config.yaml
hidden_size: 128
num_attention_heads: 2
num_key_value_heads: 2
norm: "rmsnorm"
init_std_o: 0.0367
lr_mult_o: 3.0
Each number is 128 + 24 x the weight over its row's rms, rounded and kept within 0 to 255. Layers, rows and columns count from 0. The size above them is the row's rms in percent of the matrix's.

# layer 4 MLP down, 128x512, rms 0.0703, rows 54-78, columns 256-383
size [100  96 101  95  95 104 102  99  96  97  99  96 103  98 106 100  97  99 100  96 101 100  96  99  98]
[[148 164 132 108 159 137 160 147 135 107 110 138 186 125 119 180 110 136 173 122 117 113 194 132 153  81 128  92 113 114  65 126 139 146 115 129 154 122 134 119 117  83 108 149 103 148 132  49 175 111 119 124 137 133 132 140 137 133 136 122 159 149  82 136 154 145  98 153  92 133  93 126  67 124 158  64 146 134 137 160 136 165 158 171 145 130 167 104 144 124 117 105 139 121 124 147 132  97 171 128 135 126 136 144 116 120 126 144  91 119 155 135 128 110 100  89 110 126 109 146 110 129 179 100 125 127 114 156]
 [153 130 134  99 146 167  92  94 151 160 151 134 152 122 120 110 135  97 109 143  98  84  92 166 134 124 111 143 112 152 153  72 130 110 166 129 110 114 130 120 103 170  97 114 114 144 122 116  94 174 118 107 148  97 164 169 115 154 120  89 143 139  96  87 129 134 108  93 163 137 160 124 141 103  98 176 139 160 141 142 152 144 131  83 141 115 149 160 113 135 132 113 115 123 160 128 128 141 137  93 128 131 117 126  79 119 115 119 143  84 145 120  69 154 108 145 119 145  63 126 132 128 153  88 136 115 122 138]
 [ 98 110 132 116 104 117 166 123 102 167 112 125 152 131 145 188 122 148 118 125 123 184 117 100 144  83 120 137 106 132 121 109 158 131 158 109 136  70 149 159 122 126  83 120 132 123 129 138 125 115 133 145 125 121 104 135 204 102 112 157 114 164 101  95 142  86  78 139  86 105 103 124 140 143 163 122 149 101 140 137 122 106 142 135 169 116 148 126 154 106 112 148 140 134 159 148 148  81 129 165 134  94 166 147 109  97  99 127 129  73 111 166 124 160 108 167 138  95 166 166  96 140 133  80 117  95 127 150]
 [109 165 129 104 129 106 126 136 104 124 157 140 141  94 135 127 144 166  98  92  88 142 151 114 118 133  92 137 131  75 125 143 106 113 123 111 160 110 149 106 104  93 117 110 140 103 153 176 141 132 112 114 157 130 141 141 108 119 146 156 131 109 116 110 143 124 121 114 115  93 185  96 134  98  64 113  96 119 116 151 116 126 159 162 118 117 146 123  86 128 111 152 118 141 137 139 151  88 162 143 135 134 142 158 118 107 142 141 104 130 125 145  98 172 139 119  74 109 110 118 146 147 117 161 128 154 145 193]
 [177 112 121 119 111 146 113 146 127 128 121 136 127 145 120 142 125 153  94 146 102 110 152 148 101 133  76 149 118 113 134 153 145 132 101 143 109 116 107 132 116  90 138 128 135 145 175 147 179 107 113 147 130 108 112 148 120 101 142 135 118  86 160 113 138 101 101 119 144 168 173 131 138 110 137 155 116  99 142 114 121 110 149 122  81 155 114 157 153 103  84 110 138 126 108 102 113 108 156 126 146  88 134 150 107 103 104 140 123 103 110 156 135 120 165  98 124 121 104  97  99 134 113 120 103 187 133 155]
 [ 96 149 131 148 138 162 134 127 131 147 169 129 116 110  96 120 123 155 158 105 145 142 134 114 128 154 114 108 170 107  77 161  86 166  94 132 107 155 161 112 129 132 115 119 143 113 160  89 160 115 158 114 161 107  91 137 139 100 132  99 184 104 160 171 159 134 140 187  93 154 196 107  96 127 125 156 155 150 115 144 137 130 140 141 127 163 122 157  93 146  78 134 112 139 119 138  98 122 140  92 159  98 111  87 107  93 153 141  81 157 140 105 106 133 149 137 140 146 152 125 100 172 153 122  91 150 125 121]
 [107 124 126 120 131 142 151 118 138 106 127 160 135 123 143 142 122 107 105 111  92 118 154 138 151 158 128 137 137 189 119 119 120 118 110 147 143 117 140 111 146 155 131 152 161 114 137  74 145  96  75 159 111  86  70 144 115 131 135 134 172 130 126  83 110 138 136 110 101  92 103  75  93 192 108 100 158 147 100 141 127 146 116 122 137 155  81 141 145 128 122 156 106  78 121 145 103 179 145 150  88 102 124 141 125  99 138 107 131  95 141 109 124 121  48 116  92  98 148 114 133 148 128 159 114 100 120 153]
 [ 98 115  98 118 182 126 153 113 148 112 109 118 105 130 114 134 148 115 151 126 145 138 159 151 102 116 158 166 136  87 130 111 137 138 136 151 136 127 139 141 124 115 173 106 130 138 115 123 125 138 132 174 155 165 130 120 157 150 133 158 111 149  97 104  98 112 128 175 114 115 127 131 139 115 173 134 140 107 117 136 142 153 163 139 104 166 148 133 121 126 104 104 141 150 135 142 116 107  98 168 151 117 139 125 120 131 121 138 161 147 118 122 124 160 141 134 153  92 162  98  90  97 160 155 150 122  88 152]
 [ 86 151 128 158 129 126 174 152 142 115 124 151  89 130 142 148 114 129 128 132 111 122 149 112  89  91 122 177 126 168 114 126 166 157 148 133  94 152 186 146 155 144 145 107 125 144 143 127 125 135 146 110  81 133 168 104 148 107 120 116 155  68 107 103 131 106 139 150 147 132 105 156 105 108  63  90 160 161 140 142  89 111 136 139 106 114 137 114 135 133 110 119  79 105 103 123 147 108 112  82 145 159 106 123  69 128 100  91 134 134 127 110 111 140 117  93 126  92 147 127 112 114 144  91 170 117 129 127]
 [168 127 113 175 181 106 134 115 109 156 128 111  95 111 128 104 135 147  97 101 114 119 172 140  91 137 135 121  68  97 168 164 107 126 130 114 133 140 117 153 145 143 118 112 138  84 160  76 101 118 134 129 106 157  86 159 157 124 142 100 148  80 149 149 140 133 192 102 143 112 117 142  98  88 146 174 118  61  91  87 153 129 128 143 140 164 157 145 105 111 156 107 134 145 158 146 116  99 117 130 126 131 103 133 101 134 115 127 119 165 117  78 113 140 165 139 151 145 146 151 149 153 109 179 135 116 119  91]
 [123 150  99 146 161  93 109 163  94  99 144 144 114 150 127 122 120 108 151 148  73 123 106 143 136 119 133 113 124 119 100 147 101 167  87 138 112 115 147 149 116  78 146 145 102 118 109 112 155 127 128 103 160 128 114 133 107 126 108 143 118 150 172 152 167 110 127 158 136 122 118 129  94 150 111  98 133 129 110  99 170 161 117 127 100 110 113 137 124 113 127 130 116 123 121 151 104 161 140 131 141  90 127 102 106 160 157 147 164  95 186 112 122 123 112 123 119 117 113 159  96 111 176 104 115 104 132 135]
 [133 168 119  94  69  97 131 135 135  96 136 123 107 118 122 134 121 105 103  99 187 114 165 138 116  96 155 136 161 137 103 117  89 140 105 100 143 101 114 117 136 145 158 129 138 134 137 113  69  92 122 150 115 144 117 107 102 142 169 139 110 142 133 156 151 172 156 132 127 151 132 139 159 131  72 143 145 114 124 160 130 124 167 141 157 137  88  95 120 153 138 117 138 121  82 152  87 134 130 121 133 119  67 105 153  84 108 134 116 125 139 146 143 148 131 160  98 131 122 113 121 128 180 108 149 144 147 151]
 [151 159 141 146 108 150 122 114 132  83 126 111 190 129 142 150 109 137 131 120 176 135 115 139  99 155 136 182 140 144 160 100  84 138  89 131 127 155 120 144 174 144 144 132 112 133  85 158 123 139 187 133 138 158  89 116  72 145 146 158 104 141 154 143 189 156 114 118 125 123 105  89 113 149 160 144 117 127 133 117 117 143  96 151 153 145 130 123 102 138 118 128 142 151 134 130 162 120 117 132 126 167 119 156 125 128 124 155 119 118 154 105 126  96 119 120 128 107 141 153 123 139 132 119 162 108 147 147]
 [158 114 140 147 134 125  95 159 131 126 100 168  94 107 155  95 119 133 111  89 134 115  86 148 124 135 176 116 121 112 136 125 127 158 111  49 113  79 147 137 132 135 115  87 116 131  96 104 101 121 115 171  77 131 117 143 161 102 104 152 104 124 111 139 105 146 109 139 113 157 124 137 125 154 111 127 157 174 124 106 137 120  96 111 152 127 148  97 119 137 176 145 115 125 100 111 134 123 121 141  77 155 126 151 120 122 127 132 135 119 126 118 106  98 119 169 137 134 105 143 131 166 105 134 158 139 144 114]
 [121 106 141 135 109 138 142 115 164 133 149 128 143  99 110 135 174 116 173 120  92 124  84 131 147 123 137 175 134 114 130  80 161  94 137 110 115 132 146 160 157 156 120 172 138 146 137  93 138 160 111 123 107  92 131 128 117 150 124 155 181  80 174 104  62 106 138 103 139 164 155 101 145 134 116 140 144 113 135 112 158 103 123 133  76 135  84 119 119 117 124 127 124 123 155 174 112 183 154 123 102 106 139 159 128 173 170 176 146 174 159 125  96 103 162  96 123 124 173 117 141 109 162 142 116 145  88 139]
 [106 164 169 126  95 156  45 122 124 135 117 147 176  88 173  76 131 118 119 162 132 147 132 104 134 126 122 190 118 159 125 150  85  80 108 137 156 131 143 108 112 143 153 138 184 112 119 113 141 154  63 169 112 167 105  95 135 132 132 135 110 112  85  88 125 115 133 121 130 127 143 101 156 121 132 145 106 130 165 107  88 177 104 148 153 121 117 121  96 133 169 121 152  99  98 149 113 174 167 142 118 144 118 165 142 142 136 147 120 100 147  82  98 119 137 147 107 102 122 134 105  85 122 185 125 164 133 143]
 [145 122 116 132 131 109 134  98 116 150 131 169  99 136 147 116 170  86 139 136 137 135 138  93 122 148 148 137 107 118 150 128 127 151 153  91 137 118 157 168 162 141 148 103 149 133  87 133 100 167 121 143 169 133 164 137 100 147 114 118 159 137 122 131 171 160 168 144 127 138 145 143 175 103 110 132 121 125 130  86 105 115 112 109 156 109  73 108 105 128 154  91 126  87 132 142 152 139 101 118 184 139 127 132 110 134 106 152 102 126 113 128 152 131  90 115 154  90 182 126 125 164 157 122 111 115 138 110]
 [ 94 189 151 118 124 119 118 120 130 135 147 110 127  94 101 148 118 133 146 143 124 107 134 165 128 128 128 120 192 111  96 142 133 113 128 132 117 180 156 145 156 130 123 114 117 141 106  81 189 133 114 111 145 158 135 131 155  93 139 163 136 145 128 117  77 154 148 117 152 107 119 106 154 109 120 130 121 125 108 116 128 128 126 127 146 106 127 113 143 128 129 106 155 124  94 148 133 148 156  53 105  88 141 154 161 129 129 142 104 131  81 172 119 137  89 169 140 183 143 146 129 159 129 102 138 149  84  83]
 [182 123 116 109 134 118 127 133 164 138 120 155 112 159 157 107  99 141 150  89 137 122 137 125  92 136 151 134 153 126 141 123 121 136 118 135 128 163 105  91 124 117 134 111 146 128 162  87 109  83 143 135 186 149 145  93 161 103 121 135 129 130 139 119 115 146 172 100 138 116 104 102 127  82 132 150 114 159 171 142 148 114 117 134 116 156 168 107 112 120 147 163 123 137 137 149  86 140  95 124 152 141 121 137 124 153 156 114 161 171 131 122 180 123 158 115 100 148 158 129  94 119 137 165 135 144 103 115]
 [140 186 168 123 169 152 102 161 137 115  94 115 105 121  99 114 103 141 123  55 171 124 156 155 112 138 148 146  97 146  96 100 154  78 147 124 102 134 143 139 145 102  76 135 115 142 142 123 134 137 110  91 115 104 141 174 108 118 163 127 113  93 148 130 114 167 114 118 108 105  96 119 111  67 121 100 138 138 148 130 156 132 100 136 149 166 117 167 138  89 114 111 143 142 149 115 110 107 100 132 145 162 136 141 141 101 131 168 121 151 145 137 132  98 153 136 125 121  92 101 124 131 135 142  95 107 116 114]
 [103 133  97 137 111  90 120 123 110  87 103  95 120  97 140 117 128 157 120 106 100 134 129 115  96 137 121 100 112  81 147 144 173 100 128  97 120 120 139  98 167 121  91 173 112 165 127 123 121 140 129 119 132 143 117 152 106 123 133 148 105 125 120 119 102 151 105 144 120 136 111 108 142 116 132 124 119 114 161  96  76 143 113 166 158 130  96 138 124 134 172  71 127 110  94 112 153 166 129 124 149 176 102 102 122  91 112 136 164 143 117  97  85 118 115 133 134 120 136 128 108 140 128 147 144 122 183 101]
 [144 163 134 102  79  94 154  97 132 113 115 137 104 177 116 148 140 145 111 119 131  93 110 138 137 151 147 146 151 130 138 100  85 108  66 125 136  97 147 114 119 108 135 152 117 143 148 137 131 105 108 160 133 161  77 128 151 102 125 154 119 127 104 129 153 149 107 166 148 113 120 132 110 152 129  90  95 147 127 129 121 132 138 138 133  96 125  97 119 123 123 118 140 166 148 119 153 142 117 111 118 134 140 123 155 102 132 138 153  97 136 115 120 140 160 132 157 132 151  72 131 121 103 103 117 127  85 157]
 [117 115 146 111 162 128 105 112  95  94 134 170  87 152 162 148 135 100 158 129  92 152 108 152 116 167 140 116 121 148 126  98 146 143 135 106  69 114 176 121 109 121  96  99 134 141 136 105 111 155 160 112  90 131 134 162 141 118 114 121  89 147 135 133 113  98 153 146 133 115 151 127 151  92 100 140 146 137 174 126 125 119 161 145 112 127 105  94 139 171 162 131 102 139 128 134 109 158 118 143 128 137 142 119 135 153 127 173 151 166 141 113 121 131 117  98 148 129 123  99 138 164 170 142 119 125 151 124]
 [123 157 107 116 133 157 133 108 151 129 135 123 129 113 148 168 107 158 150  99 135 141 107 117  85  50 115 148 115 105 135 111 116  97 116  93  91 134 132 155 165 126 121 123 147 110 114 105 133  97 119 137 106 138 126 153 149 174 182 158 143 152 165 132 115 109 168 110 102 143 110  99 113 106 132 115 178 119 105  94 143  78 102 145 117 137 145  86 120 151 118 137 100 168 130 137  49 130 112 160 158 123 103 169 110 119  88 115  94 127 131 117 131  91 116 139 134 125 131 109 126 130 125 170 119 179 122 113]
 [112 158 123 172 150 112 163 111 131 102 154 133 101  92 203 136 142 155 166 122 140 144 125 143 116  82 147 159 150 112 178 140  95 153 122  98 120 180 110 119 166 117 136 114 122 134 128 133 142 120 119 112 122 147 109  70 139 166 143 116  87  96  90 112 150  89 159 136 148 177 162 154 139 124 119 111 163 139 127 183 160 136 131 124 134 127 125 163 102 123 145 122 123 114  71 145  91  95 168 111 143 171 142 127 132 114 104 139 102 147 136 125 127  99 129 135 111 126 114 110 135  92 143 132 110 145  95 149]]